Weights of a small GPT-style language model, trained from scratch on English Wikipedia: a variant of SOAP for these matrices.
Each number is 128 + 24 x the weight over its row's rms, rounded and kept within 0 to 255. Layers, rows and columns count from 0. The size above them is the row's rms in percent of the matrix's.

# layer 5 MLP gate, 512x192, rms 0.287, rows 0-48, columns 128-191
size [102 101  99  94  85 101  97  95  96  98  96  95 102 102  93 106  96  87 102  81  96 105  98  97 101 101 111  99 106 102 102 101 108 100  97  98 108  87 109  84  96  95 103 101  94 101  95 100 105]
[[100  90 141  94 110 126 149 104 131 151 129 127 106 138 127 145 136 137 131 162 135 146 153 102 119 147 135 127 140 108 159 172 115 115 101 159 147 149  90 129 110 154 141 117 155 129 108 120 108  96 136 155 109 134 135  94 178 157 139 121 153 114 103 132]
 [135 139 140 129 113 105  96 157 111 112 131 121 139 190  98 148 128 127 101 128 145 137 129 157 123 157 141 112  93 163 178 167  99 157 138 139 165 133 174 166 142 130 139 179 132  97 134 125 103 116 137 147 106 115 107 107 171 130 148 121 150 149 115 162]
 [137 153  82 131 127 117 143 115  96  90 144 134  69 148 170 109  74 133 152 136 115 153  79 111  79 127 135  80 133 156 131 162  87 105 137 158 101  95 121 162  91 111 127 133 102  99  71 105 138 141 146 123 115 113 133 116 120 125 136 118 174 109 142 132]
 [110 128 173 171 149 142 127 172 127 155 134 145 137 145 101 104 128 144 159 155  86 132  92 155 147 133 134 139 114 115 165  90 123 125 145  95 132 104 160 125 120 113 124 143 125 102 156 145  45 113 111 139  74 120 130 130 116 101  98 129 103 114 116  95]
 [107 170  77 107  88 107 100 119 151  93 139 141 144 119 131 128 109 146 149 139 120 153 169 152 137 122 109 150  81 129 105 103 125 113 148 148 134 110 159 184 112 129 177 106 125 132 179 152 125 106 121 125  83  98 166 149 149 136 151 110 112 145 175  95]
 [127  67 107 177 114 125 123 121 104 133 101  84 146 136  90 121 159 141 141  89 129 145 120 157  99 123 128 104 134 113  91 131 191 149 100 116  85 127 168 135 125 170 126 132 170 106 171 114  96 124 161 128 126  97 153 129 128 122 167  78  99  96 130  91]
 [122 125 114 108 105 106 116 104 107 150 102  88 167 190 120 114 139 113 133  93 131 124 112 156 154 159 132 112 151 134 116 138 114 118 109 120 106 123 108 111 123 137 111  87 130  74 147 146 122 134  68 153 134  67 140 131  90 178 123 128 126  97 131 100]
 [159 149 109 114 131 125 132 156 116 110 138 127 103  87 117 137 138 107 133 109 118 117  81  89 176 146 145 179  91  67 128 103 157  96 125 155 102 106 118 130 126 132 137 158  95 139 132 134 135 153 140 126 151 121 137 165 112 126 154 140 128 126 132 126]
 [158 154  99 152 213 155 136 109  98 141  88 118 115 158 132 122 114 144 138 116 128 116 103  91 179  98 158 134 132 177 143 107 162 108 159  95 153 109 110 170 117 165 134 164 115 106 155 127 138 125 132 149 135  91 128  92 178 151 124 135 112 126 108 118]
 [140 122 126 117  85 130 119 112 118 159 132 124 108 146 125  87 139 135  96 114 127 176 126 152  95 142 139 116 139 104 121 115 174 137 171 134 146 114 110  98 133 146 174 118 145 124 144  96 136 194 120 126 134 173 138 127 107 146 125 122 104 171 110 114]
 [ 98 106  92 145 181 100 167 164 121 102 111 102 138 124 153 148 148 186 119 121 136 114 132 148 112 105 128 122 128 144  80 128 154 145 100 117  99 153 137 101  99 127 134 118 118  97 128 125 111 110 118 145 173 132 144  97 190 153 139 118 121 108 109 121]
 [127  91  96 120 118 152 133 120 118 155 106 136  94 106  73  86 105 150 184 126  92 106 149 139 134 153 145 171 120 149 171 157 165  99 132 147 131 122 150 127 109 116 140 118  90 137 122 118 116 118 123 109 170  74 126 135 102 158 126 123 143 135  77 143]
 [150 135 110 103 119 171 107 124 119 119 115 127 120 136  90 146 144 129 162 112  57 112 166 135 106 146 106 137 130 133 137 125 151 178 141 123 172 143  94 161 154 118 110 132 101 196 130 145 158 133 155 172 133 165 189 132 110 131 168 152 106  95 137 146]
 [137 109 107 111 117 130 114  96 161 141 133 129  71 114 135 108 145 148 134 101 130 120 137 178 130 116 141 106 132 138 137  75 155 100 108 103 116 161 119  82 147 114 101 129 164 104 103 120  60 144 146 134 100  73 139 131 181 107 137 107 136 108 129 140]
 [127 145  98 168 128  97 139 145 101 122 102 154  99  87 118  87 100 100 110 158  91 149 207 146 119 101 138 104  89 128 131 159 116 134  98 124  92  98  87 116  75 140 143 131 106 161 124 136 144 108 150  95 155  95 112  74 150  75 163 135 141 111 160 113]
 [135 107  88 124 124 172  88 123 151 102 105 125 130 158 107 118 167 145 119 120 134 176 128 123 148 153 159 127  81 125 173 134 160 145 121 173 116 155 156 119 111 167 127 126 125 156 146 126 114 169 140  99 140  98 109  83 145 139 147 116 181 123 137 137]
 [128 112 114 120 105 155 170 111 103 115 117  95 135 114 119 134 130 125 134 128 136  94 119 130  68 101 151 124 121 126 136 134  99 157 171 151  64 101 110  82 141 151 131 144 146 115 154 120 142 129 121 124 134  80 171 133 154 135 145 146 144 143 131 107]
 [139 150 162 158 163 121 144 126 142 113 107 144 177  80 116 177 174 146 123  89 151 162 100  80 147 144  93  92 123 150 132 115 183 128 140 135 114 140 118 100  69 118 109 124 132  65 133 178 101 148 158 123 107 112 127 101 129  81 132 134 161 163 143 110]
 [119 107 120 138 112 136 158 111 188 126  65  88  84 129 121 144 157 152 120  90 163  86 141 116 123 121 124 127 169 150 141 151 153 126 115 151 135 137 113 137 152 145 145  87  85 155 134  89  85  97 127 102 162 111 152 191 120  86 130 105  96 108 133 126]
 [119 125 104 147 169 127 140 181 140 124 126 146 135 133 158 133 123 128 120 126 155 135 106 122 119 131 138  86 105 111 136 129  81 124  83 125 159 119 192 133 120 136 126 148 158 123 109 169 112  94 169 140 129 153 128 116 136 130 133  86 138 155 122 104]
 [118 140 111 160 112  94 146 146 107 101 100 122 140 184 102 137  95 132 123 112  99 139 130 140 131 163 129 130 156  93  86 121 113 106 123  74 164 156 137 127 123 122  74 151 134  65 106  95 126 149 146 133 161 142 133 132 155 133 126 116 113 126 125 129]
 [172 127 127  83 133 144 137 132 165 131 100 109  98 116 138 131 122 110 129 108 119  88 107 141 132 143 138 103 138 157 105 161 158 111 112 125 127 178 161 174 102 152 125 102 107 137 130  96 115 197 133 110 115 119 167 151 124 128 167  98 125 132 128 128]
 [ 99 119 132 119 146 130 142 121 143 140  82 138  96 105 158 118  91  80 118  96  86 134 172 102 122  83 141 125  85 150 125 148 130 137 112 170 149 171 178  81 133  90 135 141 192 133 144 137 116 135 125 121 164 140 123 138 177 113 121 148 106 154 122 137]
 [157 165 135 166  96 128 147 119 147 126  83  90 136 125 109 158  96 150 137 141 166 105 175 138 137 113 136 157 141 142 119 150 115 167 102 112 124 120 152 161 133  87 124 122 150 153  94  98 141 162  94  97 166 104 138 148 152  85 151 142 127 132 144 102]
 [150 190  63 113 118  99 133 154 140 149 151 143 137 130 107 125 144 126 142 124 108 161 158 110 120 121 136 133 175 168 132  97 117 127 124  99 123  97  84 134 134 143 152 156 131 143 137 137 157 141 154 161 164 122 140 128 168 119  87 149 149 116 133 156]
 [136 116  98 133  69 175  95 132 119 147 125  99 126 134 113 152 170 117 172  75 105 165 164 124 133 123 161  88 156 117 166 162 102 121 149 126 111 121 124 125 113 122 143 100 162 151 130 164 167 104  98 116 132 117 138 162 151 146  83 145 128 131 104 153]
 [165 127 160 135 100 160 105 125 113 139 113 114 113 133  80 124 120 107 146 149 106  91 155 105 189  89 129 109 128 142 145  94 103 100 147 100 100 131 132 123 131 120 116 129 119 129  95 129 129 116  88 168 117 115 106 108 159 179 123  83 154 132 108  82]
 [140 131 128 163  81 134 180 118 152 178 122 121 169 132 156 126 118 106 153 120 167 152 123 166 139 132 169 138 114 113 133 120 103 145 142 121 105 145 156 123 103 135 126 172  83 145 120 134 147 170 148 139 161  80 143 158 121  84 112 126 122 131  98 139]
 [177 140 104 110 156 112 123 129 109 111 125 114 100 170 109 137 121 150  81 126 155 146 143  81 133 159 112 114 133 156 136 128 109 150 119  99 114 176 161 101 115  85 140 118 120  98  96 136 123 120 103 111  67  97 150 104 140 158 137  95 128 128  89 136]
 [133 123 123 147 102 191 141 114 133 134 106  83  98 101 118 119 130 120 105 119 181 116 124 131  95 134 123 102 119 118 152 120 141 110 141 128 156 111 118 140 114 133  96 173 126 118 105 155 154 106  98 128 135 148 108 125 128 141 140 107 140 109 117 120]
 [126 120 148 152 143  98  92 115  83 113 113 146 157  81 150  78 124 128 112 115 103 107 142  95  83 131 146 173 109 104 133 109 123 167 125 139 153 148 125 118 100 146 138 108 110 127 124 121 133 119  80  81  97 119 119 105 205 112  82 164 148 111 123 116]
 [183 129  79 132 100 148 156 119 147 108 124 157  99 163 116 144 112 137 157 112 172 156 146 138 121 108 144  91  91 113 115 154 195 142 154  92 135 100 130 128 124 111 103 147  98 116 141 125 134 119 126 141 161 117  97 121 131 147 156  89 150 134 164 104]
 [145 143 160 143 168 155  81 147 112 131  99 107 142 159 139 153 161 111 121 104 146 128 121  71 135 110 135 144 170 114  94 130 127 151 125 155 121 113  78  98 115 132 140 101 103 100 153 117 114 139 134 152 101 146 161 157 158 119 144 129 115 158 117 143]
 [124 125 119 116 124 169 105  93 105 115 124 107  74  90 144  87 113 152 117 159 163 150 151 120  99 169  95 123 118  78 125 105 136 127 151 139 154  95 169 104 115  98 102 106 159 135 139  92 142 154 128 119 134  88 122 123 124 120 119 167 118  87 147 115]
 [158 181 159 210 147 138 152 123 171 139  89 138 122 121 118 111 158 129 111  89 157 128 158 115 131 158 109 153  93 124 135  89 114 121 120  88 148 168 139 132 151 131 111 160 111 122 129 124 148 126 114 122 117  88 133 113 143 152 134 171  80 127 146  91]
 [124 151 124 111 120  91 167 136 117 112  72 131 155 127 148 198 135 151 138 111 129  89 128 122  98 114 121 116 123 163 148 159  89 166 168 102 111 105 107  96 115  74 138 163 111 122 111 121  97 126  76 113  97 146 117  85 118 127 106 145 148  82 137  94]
 [ 85 123 122 144 113  87 113 128 130  72 159 144  94 114 112 105 173 113 176 116 134 160 140  99 164 145 137 156  90  85 124 100 145 167 193 105 152 122 109 128 123 131 180 134 107 129 140 135 106 107 100 155 137 150 113 150 106 135 135 100 174 120 128 136]
 [132  99 145 130 103 105 117 124 132 109 113 130 114 133 142 137 112 143 143 134 164 137 115  83 134 115 125 155 107 166 135 127  69 174 116 183 160 112 145 146  98 118  70  81 141 131  96 149 151 134 114 148 175 113 124 127 156 135 122  89 132 124 159 144]
 [188 109 134 147  67 119 155 119  96  82 147 140 113 163 113 117 128 133 147  90 143 156 125  91 175 162 159 139 157 145 106 135 126 117 115 110 123  99 127 152 150 149  73 101 144 118 156 137 157 169 139 123 144  99 151 133 165 137 143 132 116 129 174 137]
 [135 168 115 109 114 123 125  94 153 116 148 115 153  85 153 135 100 128  74 135  91 148 139 135 153 130 133 109 117 140 106 163 108 160 111 176  81 109 126 120 118 148 127 137 138 115 131 110  54 105 113 149 142  65 155  94 100 145 176 146  92 156 141  95]
 [169 138 164 105 107 144 141 123 153 145  96 114 103 141 103 144 146  88 133 113 151 122 109 131  81  87 132 112 171 130 172 145  86 122 158  88 133 123  91 143 144 166 141 154 105 123 137 147 126 187 119 120  84 125 118 116 140 156 131 129 107 167 131 105]
 [166  97 120 156 162  85 107 129 156 116 150 110 115 145 164 144 148 113 131 128 127 178 149 128  92 122 120 176 103 151 192 160 165 130 129  95 121 121 183  92 124  83 129 141 139 141 163 144 114 103 121 138 165 124  89 124 109 159 135 109 113 166 131 149]
 [141 113 157 109 131 150 146 127 147 114 113 106 136 163 154 112 112 153 121  81 164 119 147 150 102 183 118 126 122 129 130 147 124 138 115 162 146 124 107 109 117 106 127 132  84 122 119 117  83 129 148 137 136 135 138  80 127 106  94 162 156 135 103 111]
 [166 133 124 160 133 168 131 140 135 115 121 146 161 108 146 115 176 139 129 138 124 106  73 145 117 132 116 106 154 116 150 106 157 124 136 182 108 131  99 168 112 151 178 122 128 125 163 107 179 151 137 110 103 145  95 116 185 139 141 111 131  88 154 113]
 [139 122  77 131  99 159 152 116 163 126 111 123 102 138 117  99 128 122  98 111 117 124 116 102 137 147 128  93 107 158 130 165 157 134 130 147 121 126 168 137 108 178 135 155  98 138 151 151 127 120 143 126 132 142 136 109 152 117 146 100 134 145 178 111]
 [151 141 119 150 139 140 103 119 116 186 166 133 116 133 127 143 159 138 148 136  98 136 150 121 119 103 164 156 147 132 156 138 111  90 119 117 133  92 135 181 115 148 111 184 137 117 141 155 107 113 171 122 165 108 119 161  98 135 107  85 132  82 158 114]
 [128 142 133 112 133 131 109 147 112 116  91 119 143  89 133  98 122 144 136 176 111 132 144 153 122 135  95 137  89  95 162 107 161  98 146 162 130 145 137 148 157 125 143 127 112 127 131  95 156 120 107 115 106 134 160 135 138 151 111 130 126 150 147 119]
 [102 143 123 147 101 145 115 160 158 110 161  90 125  78 109 161  96 178 119 151 146 140 104 101 125 143  99 114 134  97 132 128 160 141 111 113 112  90 151 116 115 145 102 113 108 128  72 123 117 109 171 146 149  97 146 116 139 136  81 133 109 114  92 141]
 [186 109 107 119  89 141 113 148 120 156 117 130 143 109 132 126 136  95 131 125 108  97 141  89 133 134 159  96 180 106  85 124 119 112 134 141 129  94 129 166 145 129 150 104  86 130 162  92 145 131 121 135 114 158 185 138 115 130  99 144 142 133 121 140]]